{"n_layer": 24, "n_head": 4, "head_dim": 32, "d_mlp": 512, "optimizer": "soap_variant", "lr": 0.00814, "lr_head": 0.00969, "warmup_steps": 200, "schedule": "wsd", "final_lr_fraction": 0.0, "train_tokens": 138900000, "dataset": "wikipedia_en"}
Each number is 500 + 25 x the weight over the matrix's rms, rounded and kept within 0 to 999. Layers, rows and columns count from 0. Numbers have three digits each.

# layer 13 MLP up, 512x128, rms 0.167, rows 369-379, columns 0-127
508546473518522473501523495479509459484490535459527533431470537470453476489520507510535495492514525480504539490496495489537501480513534508479523522523509499515493541469480508539542485522486468517481474507566515504502507497444498474512492518485454515482498500479492520516517491498496473515523519486493492484525510481462489523490475520482487486551509534462535514517476465520464476501510
461475537494465510548504531523500543478513518459525487520487482513475482569460512453546483513480479481454501498498475471472543485561510510518499524492510462510471482532533499498518516455514516505517503540489509504500524480546497503482500432517503507504530528471495494480469509533486484500518507479502511502472556528452533511508511512510509491515523482495490472509471537485480536508511
439527550488513516489523468474525474506524529480535472526489470543514478489481449504431487484477497517452493505491520549488509497495536518487486525490517483541494482488531508509496492460525494517537505494503483502490505478493483489487525463516479538497528447507530458519475477494543450463520538495508505505507503508473459508508516477490482507494508561487466480565554520506511470489504
453529464428459504459497530502493523499503542483494476521492497506546486499511496517512508523538461473501463515518473509450485473481536521446513530539455515481519509530521548475535526484491497490491505450517436492469482559556520564498513479502538533532536529479497502526450461532526473505490476510519480502513514522485520572503455500468485503491495493508480528526465478528521507495509
513476493493495468521464515470489549469506481421524485500489483462517502507478529491524485541477502489493491504492477514534496511442502435527510504492518482471488499503513541496489512467454549496492502545453472466517470519506493485518521523489488497523508521484489516515480467523445540478540501508544492488455535504486493490539512527486487517527512472476526506492455523536511476554515
509485498482430486535520483547504516512550537480534473544474519498510553495481486466498456517476507522523494532527464491513486517489502506475517501503510507507560530443517481486573499476484482493451487483495491545507499511518476533431539515492494490484478519477523551510508483495501461476488528536512495498540517447523492454529498529529483475483468500512542507516462496466506505546497
511543503495496517529517480506511491526502496549509516537513497504477468535472506502482503469547489528489482540552531504425475484522463474483491564480516531501504505547533476562493549500516487495487517472488477491501521514461523505486514476528502479516488460514485540479477496505497547469547479480474528503499497507497462548530501508454489508511499530506494478506476528465494442545469
484576468509452491487484496505528494496500514532477471476535533529492490522515499494531554520519480532473517480487502476489523482475510536495501458478470485502500478480498496483511467515501467500526526486493507503490495485480537475508488473473501490534488482469503488500501516486479472519501519533529519484534492491493490545507507517482481528463519524496456480544453511503444498538501
494510489516500518515552488500476508463521465475492508494509508460499549484517514546484511491471538517506506503504515482496529480472480506440481513523503467476511495493499510463489491521467498464545449477488477550465504516534480479507494503517496458541473506447519492484484446496426518475518494458548540476462522481474490554547484505494456534496519524480516516516482478569507516516471
487529503535431518487487463498543496500522510515540508502493492511473464552487530477494512459532493486556519427494526474519510508469507497466539474478483475511518520492486473514513531481508455512483512550479459484472495532487509528516469472526537482515457512490498436513495504482492505488517494491544514522544513488486508515547492508498480530531496491525507465500505470556503534508499
503532489539499490504488490522517478536519489491497489453505485506500503508482488483506511513460507478518454524496481513485511500491513466514489532534473495508461501499499512515478504501484492507494482484539498535523519497490521456513483495516479501530528500466462535498515505443466503535523509499487481456476492527532502538516526488488513569482482507529500479534532479464492517514470
# layer 13 MLP down (transposed), 512x128, rms 0.163, rows 369-379, columns 0-127
504462570510449545523531508511494510519523507481480512474495526517527515492516515503517511536502515539511499486482505471462531488520474557498483437511464467504548517486509492522487487539518524496507540526505501516451493507447524498487501494534513522507563509498525542512527508490476552515469481493479441480495490474538473509499481482536534514488513502507492508502516456493493517480474
530490505499471520502498496547500513479499495502458506497497506490500462489501499542505455505486525507475490465536510490463492459516525502546483526500529519476501511505455466481524512542492482495541440466496522506492531534502537522481514494469491527501465532532511478526521541508522511503490527468473503510517504517484474521565461490478456511511491496524522472499475527488512505500503
508531512486526480504438475510504556506477456521512538503538544538522453467537522475525451474517483515499476510523542512498443509491529510482513493474493497545489512515485508515536512543511484487529537537554476517565514474507518506522498485524457511467491462483514570496461484508522473509525522511470491525510517483480490488475472475480482440520506506465511481504500494525466482496505
454461462477517485531495510464550484471485486489473490529515541463486502506517531498487511502510488458503515488451529496504489494508469478451546456551521496488484510493517541486419421461553575570496488559480506519524432484499499503524511503540487470500456534527466543483499474520532501532535510532474504522491470515465492508484473492497526441470490480524466484501561512508533462556494
494500456486519501498574514479529489462537525510478478486524495480491476498492461495503497494515480491474563505485540479521534471522470557537481493503490518490515489486458527521522487499504478508508525443534491504468490450462511512524504474485482531475453473466503508473477501512483441534484443494468491503555468517455488511455481498491483525466485474495527488531462488502490460478515
515509502557517494489501520455509498574521527528506561530528522438483540519568511512512497485488491482503483554475479490534438496492466494453496490507473482476497550525488511500516496491531485478493564487518521469529521488493492507479519514527472478497452429485490523503496508511498446509490487461495500512488518513497504483536511467529549468471541481500481462518482551464488523492560
491515498520547509522530484496536487526510538509552436528545481521539490474477525484526503463520498449502534472509501514508496507479473475540478443554509436492483495476533463524416500543531457480549529505507557487448486516533487517488539483483498504484494548531485505506478465481497503502519490467485515429517509518507539506494500468478444503510482448487506517498537516515489488491486
485488491533548525507529510529509456497543490475529512486530473482547502491495500499500476473444522503559487501533500479555502497527489543513484507519504482518501462548526490523487555494485515539503503486501524512500519491537499504506505514517529482499538523463469496542491482521508508481507530497486510513498548458475487500462526480478485490514452474499506544445494449484550469470518
453540489493491467524494521501501495485480526522490485520511541494505487473480491514486510495490499500497554483474527531516443505492500513469472460500484482500479473507485514461502534542507494534504458521465497504477500512493500487474461524493503502503537503502506465515473502436468528497448479487465439470522468517528518484458534497526491531487502453495490518494490517454556484482486
494538506499515503483507522490494531497539468511490472476513474496519540497507490513475485490476489525489528541462490498434497529538473520506450524511537470466546484482474511480512472480523499463515522518485503517479506523514484495455513481528513489536471523498518529471499521470518459538461494501482507551518507490464522492488485478453526527475531470541534489482511534491519496449480
503487524521541483528522529497527459500510547507490525460515471506559490450475482498507492536524465499484471538466482536536483490482522495469534493517468468538473506493499504501494527492502523505491454470479504505460528501512501486521505505498505509512542485481494448488503478472546517529460508479507465482522529540526526467519477488475476513523454490532506500510491500482526506492523